{
  "n_layer": 8,
  "d_model": 640,
  "n_head": 5,
  "n_kv_head": 5,
  "head_dim": 64,
  "d_mlp": 2560,
  "vocab_size": 8192,
  "activation": "gelu",
  "norm": "layernorm",
  "norm_place": "pre",
  "norm_eps": 1e-05,
  "positions": "learned",
  "qk_norm": false,
  "attn_scale": 0.125,
  "bias": "all",
  "tie_embeddings": true,
  "parallel_block": false,
  "init": "normal",
  "init_std_qkv": 0.0211,
  "init_std_o": 0.0,
  "init_std_up": 0.0211,
  "init_std_down": 0.0,
  "optimizer": "soap_variant",
  "lr": 0.0024,
  "beta1": 0.95,
  "beta2": 0.98,
  "weight_decay": 0.27,
  "lr_head": 0.0105,
  "grad_clip": 1.0,
  "warmup_steps": 200,
  "schedule": "wsd",
  "decay_fraction": 0.946,
  "decay_shape": "linear",
  "final_lr_fraction": 0.0,
  "batch_tokens": 262144,
  "seq_len": 1024,
  "doc_mask": true,
  "train_tokens": 726900000,
  "steps": 2773,
  "dataset": "wikipedia_en"
}
Each number is 128 + 32 x the weight over its row's rms, rounded and kept within 0 to 255. Layers, rows and columns count from 0. Numbers have three digits each. The size before them is the row's rms in percent of the matrix's.

# layer 5 attention key, 320x640, rms 0.0484, rows 70-90, columns 480-639
112:140123094148156135134126144132154188121117137146166108183173114142138104152185131108166125092180124153095137070085133151127159173170141155206111146143082100111120142102082167107146074117160121117093162121146126065157107112065124136128108147111151127058130159123144153118106114141141136155135089136102127067172156185096153108159103121149084084087170241148109122130104132152147078163152135112153119129105137152140105158092111144105105102117144131166132061082104142156120090084072050
110:184141152134214099184141152112110121076133142105101143127117079181163063126089181129078144070166139143123086154116123146131142139142110090101084187107177083091135137106185171119136118066120143127131158107102112141142158087165147153108089118080138159123088098152147163112127144080068129159110117140134087114126068095117162161082111152165141099059099129165149150170093121133141154148159149126144102098140173100101175147145124130115108148126170177135149132078104132133090133145029148
106:150137115118081123104082107208143169071057162196111144122157120198113085115128135105113161139198124129105095129135148166120122101118097094094110124114138098142086155118098104167152153096090176139164147163097166185167106167131214108175118191116091127111140186126133132179123098106142117129133111075141136112109145125103121100111157156167073153067091074070118098140112112148090109092133121175132107128061174127125057130165091155142108083087137129167156162112111101133163118138119053
110:111143130130140087101148133126076136137146139128208141098119112139113175080106108121063138126112208138108117098159102133151198131099095060120115126116201100166141142104105172093117144075129119158159154132176116110107128175091100114099143106059112137099131124160140021130156156127071076103125117123191115084136123091101068172130110081128155124132131176152129134139114120112141142173141183143135090120076142120143104162121130138112168101104118095140104114150173085175109096147093119
110:159103147122081123141185152075173111095130160187081103161108194111123139074126139072214053105099133082144167132136156105119028125158156131184125169153142120144156171117174107085139052120132069136126118111095129129099095091113093094141117109055131128144130182169168119142155165135092171190093100124098139091125133165118119139112124171138079128114145110120126152172136110070070212103147127135063106132110130114170154115101073134130129162117143124128161131164161127113193114153122161
112:122123146124160165128163115180198110082138108138080112114088122137104095116132084149127134081111135145100092066105168133126118131092133172116105163154139069111138153163089118123131120098168085107104147157167163144131134126158118090146141122130121143121102134084136106108137115138152184139143168132174063169136165091128139165137101171136126165142100186144133023160114123151150151149173108151115100132124178153096186156136086108143138133170184133069087107104126117136152161139140049
108:096154147141101124087140072105089129162108104100165064111117108106077143118105132165134147112082202168121148137121132102123105113105117101194150127166133156098105125103148183117184129109069056132141110157148120054137050103102147095234093116101151148123157167116115114116109141163135152134077150125186134176162143115182078107083154127119139118113195108156139117098102066103168110171091111071102156109124157096162099111128122153123099153147143167097120117148139089138078148183144165
115:143142102129141161101146109155109090134109113137159117180177162153169115182112120108160196106073077158151162114135147099136162131092053184103037139147093099191166161126150071094079088132116163111134131097115117098146156160123118140137185084173167084142142115187112132117186107083097173119049184105155131136128115101154141134113098127113094131128146129118166117151135087050089136155180130110106108135097151127130124095118097122109170112151145098174139152126118122108129141177092119
106:132161098109157156077083129121232135093134086200108123127109070116093129121149142142149140102084118144147122142094168157188166095147127150111107111106100130161060169116110133154123152127176167147175136093111133091124159185145178161139138139157147187173119133118170095153139133122068146106179091109153099058098220099133146115068093125170194099125173112188138111134091140146112149124106150122053141095047160142123156132134193081136142120169134068113099130107147095106126099125134137
110:142153059104170120127164173182067122176143114105170149124083176119137114141106158119127133163140073136182146148117125108093139135065124101185157153171138063158084130132138096151105139109059105118173172139161087153138127121123183140116124140084125090161122182144177090135077140140107079119136105128025140127155019145114124162157106113099083083092131191106149109122117188165106122164149108149171141080107112108133124201150137162122134114146123134122159155120133084102106111124180038
109:141129128130076091174068117083121105159107165147112171133191131134088122077185127182130105115120121114123121114149118187137144165154141145143097139100186103150148084142118146118199091163100146132123158122125137142127147194112094091116128180074111175148133117147096133111148136106116072090187071072137156171127145084111110203131091105170112124122108147128149113168122117148217129091122182168120147127092095157134155132114083154112132129088180134182167176137130062141110131058106157
106:120143103062118143113134092124133097177144089143114163107111137148122109100161181191125081136107136154154142157148129121136155130130109113177141076100106107143107166105146117159133165175083087120168103141168106071142160138143122129164100113189170168104086119138102129101067097152139146156100100134105147122121176123130162124116208166160158059104138088158130174077218129144107143157120121126141149120095145144100113193180081131121127108078137133136100151209089159174147126118123103
113:124141065103111143096152154146149102098066054158162133113152113075100165143115113140147149111156114105075083072096074140153149163141174113176092144093121120190159087063116172160153126094139117161099064116130125136107095180144154160126180189159193167084110113092153130114112093152132108181133142126134132132148141192119168123152115131044138116122118169123159105077133076108125118098124138150111119110048193134085163137161155132154151143204163139192104150080035136157115132166167110
111:058108077128086171127154099133065128134158172132130137151136151119129124085117096109102201132111130178137146150153131117148143111115167152136114048120135170096149140133164095155126180073127198121128134148110144137148153103100111086097084151098083132117084091101191146214131126152147148121116113122137123139151172166085091118103090109133077160142162134146053144117122100152115137122143147108122146105075121145151092098138172094090096145105065134177183096099128154195114140117127142
113:111122116069099071134133116105100147104145110163105153161164124087108157213159128115124113134171164119212138124173057109129107146130138126115111136083094083146107135136108126123154118061129144189092155047077149125129162109155112124096159121133127136136054147112072081111160149150142117126085116159069115074219115088128071128098179164150168143095115117124163146109138113158162131113111167172191135110173148150123115103223152110179122114086143086143062117095135133147156122086134152
109:136173124123176080134121128090160128172154143158186142081175127134176113160122134161147168133134143139108154120093112108197121164100158159149119085130154123166113144119094151100117168111122086109165141117163105156108169158107138075110188185094100155116115123115101150115101130123154147119082119134091161184145093196124118121186134055147173151186132067148222094170138093159126117117137133179165134192113119136160161125115127117188130139077153141143086163095126108105105079175168121
113:160147136149076114099186168106102110158126153129134198146116142161144164169094146086187137162062109137093168161119105172152165122115109108119158137239176079123064084125143101149140196125119063164138064191153135097120088145138122139079131158118139139158095160110161114084119102138073099128124115084103065096124109156104121113117129138134114110054204112157088116134084128153167122116146184040153078169028120096202150144102159130076138156121123140093162160161084131110150121090108104
112:094061179135144103124131162137126067149152165132136164088072114099120128074136116090085168176132149168163165122080198087151107121115166133176132044081095070129130147060144146182095152112112130167147141079162136120140116198081135142142064231117138121141183115085118153114146124154124131116108112097117113113165133187115091153170124098138147105143112131078162112138103169159114094138163071094068128194129102171130186065118094076117152141151150130125105112081162106132132130100085114
109:129109144219084082111157114079109103148154093133143108147160105170115136131102057101143187110126146097117158132126155121085081107167108155170158169150173145098157161119147112136045167109146120104092045149069167091089121116131125134092129136142107151115140131118116084173192119148142166083103109109128096089200141174130138167125117180148096135160093131202149140156105127154131127102157083137107129103136142152143135130079175177125114097151200119134110181108121070118172114128125118
110:151084116136184071162168044107143103205070134182146098114155106130194114092113187171118149158097174114149107102164137112096120113136053151094188064115114127143170107149178105115130167179131115190082113058100120076140164118173163129128150123148126186160133122149148173142160101169165142138190060183163117130122128082127096104131134167084125079094142197058134142074203131112100090106187120082145088081128150154131190154115201068113176119151193111109183190116117106107091142140145148
108:140170121133139189149139122063091107167128135092119123133142148104076088076088147110113120042130097149137134052146163165132111131122121041104090127159102163089116143187113109049131149114133153151127104077089116117150137091110105148134126134077201078146111070132103174080075156141104128136106158155130092190155109132132115131130130203101118075128135149139070159207115157140193111111088201123145098138123085125114105163128120123141126160129086134172104166074061162144122142176114172
# layer 5 attention query, 320x640, rms 0.0461, rows 71-90, columns 480-639
107:160155135097124176188121137171116122124091127169150138116146140087188158107165107112169136092133117161153130129137147150100132112145157167149045212088157138150127123130116106093133082085137117165088122138119183111090104131125134104133124110104141112143132148102145122133129137117068119151175147157168094138191152125098122130126155122120175116112134125066135146104131121119117109164057097122161128120104129132127056140089109139153113111118187099141177140106098081188175151163116112
108:167140132141102101098152119100096141099128088116127117081134050109042107132214101126102100120158108100166125141116186156095134126093100117079117107142138088157172135151112054064077143082113087096131146179125122095116150164104111136122155094122124105099140126063160138110101159134154107113143122080105104138105180075113129138142103097118151087083097124042108156084186091141142109163172129179167126156145155187143109153149123080111112103134104106055113208109136152130120113099162139
103:135110131111129148154167098147143129179104201176111105132155185094118146150134127173134124127082134157141094142119146125120148111176156139060102108119201152186156139118111169144135101116146164187107159208132149128127115135068119085154144150115039125155138130181086094128108111135116125139198139196118125094131106119117095138170117090194149085140137159095097130112116167128087131168133129164196043131130204058139137105109117097170115107147102162109177116129109122165174052167129119
107:124093163118110116136111119150149089143114194203137136085085123115144105082093099042127108103104132130160063118156105053126125123128087124151119131159121171098154100107113088102125109127094120121091127115131135171147081196082083148165113149094106096126113191101148165132157139125114122150127171055174151074090147164105151134132124126144137079167119125143139094121131119111065162103119083114088118106185149126175139137111090134130089116098103097128159146144135138114149101136123096
105:065078106098148172138126100085154150092081137124091191133141095148129106140174098144072110159083160111167166118135205150089145075167157162146156117103100134125138182170102146132095119162127100091137087150113107097111123146132071086173127107137073136097134133112200097084107159140203185101152182112144139171103128125129144180131175124111146185113161120143128069150162178153079155147128093075129047103203131163087148135107102078132157136141206108095126145075143125163129088171146126
104:103140126088120135165079152156132091141176124131139113080175097139126134115151153150127184130136168111119113096102167102080117136133125151162127121128159062055140092148160156107126119152103124154123129143165094060138092088162153078109058130110103110123136119140139143148139156140173131146121185121095081106116090109140109102141093109072112164143131152079114113127118137101210170115183135135112143141100095105152133116207124128205127182146094176127115135068133154136132102068129183
108:150139156133116139123203082089062101177097157121126139159108138202152170155088086110166114091167088156096152148078081071171047171112127161087093142130105093100137107137157136072094190107157138123140135113092123102169116118169148104130186112178120117083180175081152148129152134083082171134144119100077084140149151145120167142124143143097103140092150124188199136126167111096127215143129185142150111135162145111154115141139145168110155124153144120175208162141124102122120162138093095
101:128151098093187180124155154089125126088105098073126108162078091153093099089143173119133117088104080168173118104113195156125114165093155132093075116213112130111098159147126112140184094080101147092130152200099181104145120119117170172112149129150143088111147135122153038155073081131129109090160109098155090081168146090131115105105123109122092101126151186113135105122182131214139138128131129099158154130161064203099155110187126082139118137186147082086136146105188108145120089121158084
104:076136063152147217114137138141102166186127114110075131110078159147142207162096166074135090069137123151125186187081147099150101117163101167130159165131102106142177133131110118135114157129075080099121133113079073115091124110190130140166129189170075161075162147149116102198086145067100131118190089110139053151128142173147122149100088136136136084136201124104089068119171147148117096147109097086179094131106108086104153179103132158059077139138097149114147141119174092094153125100151127
106:138160150155147159079105124153142119190137120204120141142041115106151095150174105114106126093125124147067084029070084136122138072148145155124142083162197170166180010155167141103134116139099095132130099143121108124164123156150158154156097186090089147177120089105117056063165109144066147126120106139103184134159139139150072167097181128094112092105138162151171112097135175128120165138142144192169128086092144142139106093152161108091082161147079152135111163120162162086153165067084179
104:198118134129140064107148129182137131144136085156118113115101121096125147102081164146132112108106100103088065098074120196123114161098132070116097130100146155081135162124105088098091150214162146097113121099150105132152153128084133102138141124166109105117144135195101152102094090122134110128172179123124122127114105183123180132147092149171146187122149125110146176086101113128128118130081099137124149071131113104133131160147124125187128107134065117154057170175158104088106162162124157
107:155124086082105166165121086087132117100113130168147161092103112102095122138127149120129155159194133184083061107155127133092140156136140148136033082088147059108076125119085166113239105081142148145130115134169114164102125125104216191088102116109153133091156172121183151087136116137164140164103121079156134073126124139106141134179139129065125095068129143081083175102092148099104176141136095161069124106155087143099142150157134144159179119165137142150064110152139135145206101146071111
107:118118067090088069113134083153112112157099147115132125154118089177123104089122077128183162133051099175194107145149163153123154159103135130083076162114120132093101147133118159100181107111143066128098179089119137099145078116132155104113133152175140081153149094065114182177074128137128142099136081063092122073128161147104085182096087124126138185128173112096159089120095099128158107145149129120118115178131171140145114176130079128126135118114123095176148090110152163188117134079128103
105:141148134060148142140159176105099140173148150135090071059124161122128131167130080107123092078132186097136136122143161127125136157113163115132125170096006081087149143196075139138082134147142153215112104099067136099077115143135082131146117067144078200128087163087115112077124145157132144101120116167100135132164167181075102115154044174220142100098093113116160173152161108137126106102080049137194125113146088100153117171172181137118122108136136170165117123079117151154091191091082114
107:151142098199113139150198077163130130170117109101095131169185138133120118106126108131113106121110123090160110124184137107170112140134127182171144086089164085097181163108138104092116185171191177106107105091106169147131221131116162066141100123124110123148134116081085163135151149150157120159102160130115077091144179144044130060136107091152167081127162084174135157150173129167118123119112110189108111130127118107152178154130163155134114102128148186109142132117085066121138116124182152
107:146129140153169103124158104138114100126154157119132136168134175109110188119103106112085160100121130161153154142133128113088174103096139085145128143130117064092084102139163136132159142084119116160121126154165141125127066107122126138095117149103158154081140150097169140156128129114155079116122170133097181072081144083150133147111154172137030123096130195062170146149114096128124167071168185103081112101106059139112172137112170113129117120128149111130066119133107120153143185110154128
106:117122113169147163108132122136143133141141206104113117116112131058104131129127139081141133219149096168162151100166150124103155160149091142117116120152085091162126212147111132112073140137079112084076147081157129139126167201054143139132139165110160093159120143126103048124134122117144093120070081089167114121101127178090130140146143090086092142120106135046121147090052177170139116164155128184052086133107137076096139151162099166162128124146143074096097178132135070150100159117175132
106:132044161076118034137092129135192100123132150089152193123099129104105102140062133149137167124121102096144116086148129149194119089121090080136156140193079133074124084174146152125139072142118126149125091172101197166117147121166096182139133138195092113119177138120142125157143124146087105138136193167138084126116180135128074174117099130172148092084097110116153183100137164160148072125163125135143175091167140130195120120142122095073151137120166135121082072099142155175103127107100126
104:068109123150193132116177038177086145131104131117129139155127122168210148127140159152151096146146096169146068116130159236118151120150167143128113103101161176144105081099143185073059150176141162129132117090090072078099171132064174126136146179125152085134205135125117163071077119092142206129103163074101158085138102127168130090200069157063128159162058167087072109053161101085129154102218148110124113128224069146121126127085158142130152143079138130111166182153158154167078154170172141
108:086138113086071061139160151061086151164074106092126063128097112105160097099091132137108100138144091117173115104118134196093106100105133111139134126104116101121125134096098114112102138074144113131114141119134122101123100083113116081126183107102102145185122097148127118109158101117090072133150120125166144146092103142166131147102097166139073135140090106138102163146119178153159057110125155087141145104103067107147101134101108140126148151144132175121127108120084154090204168152137192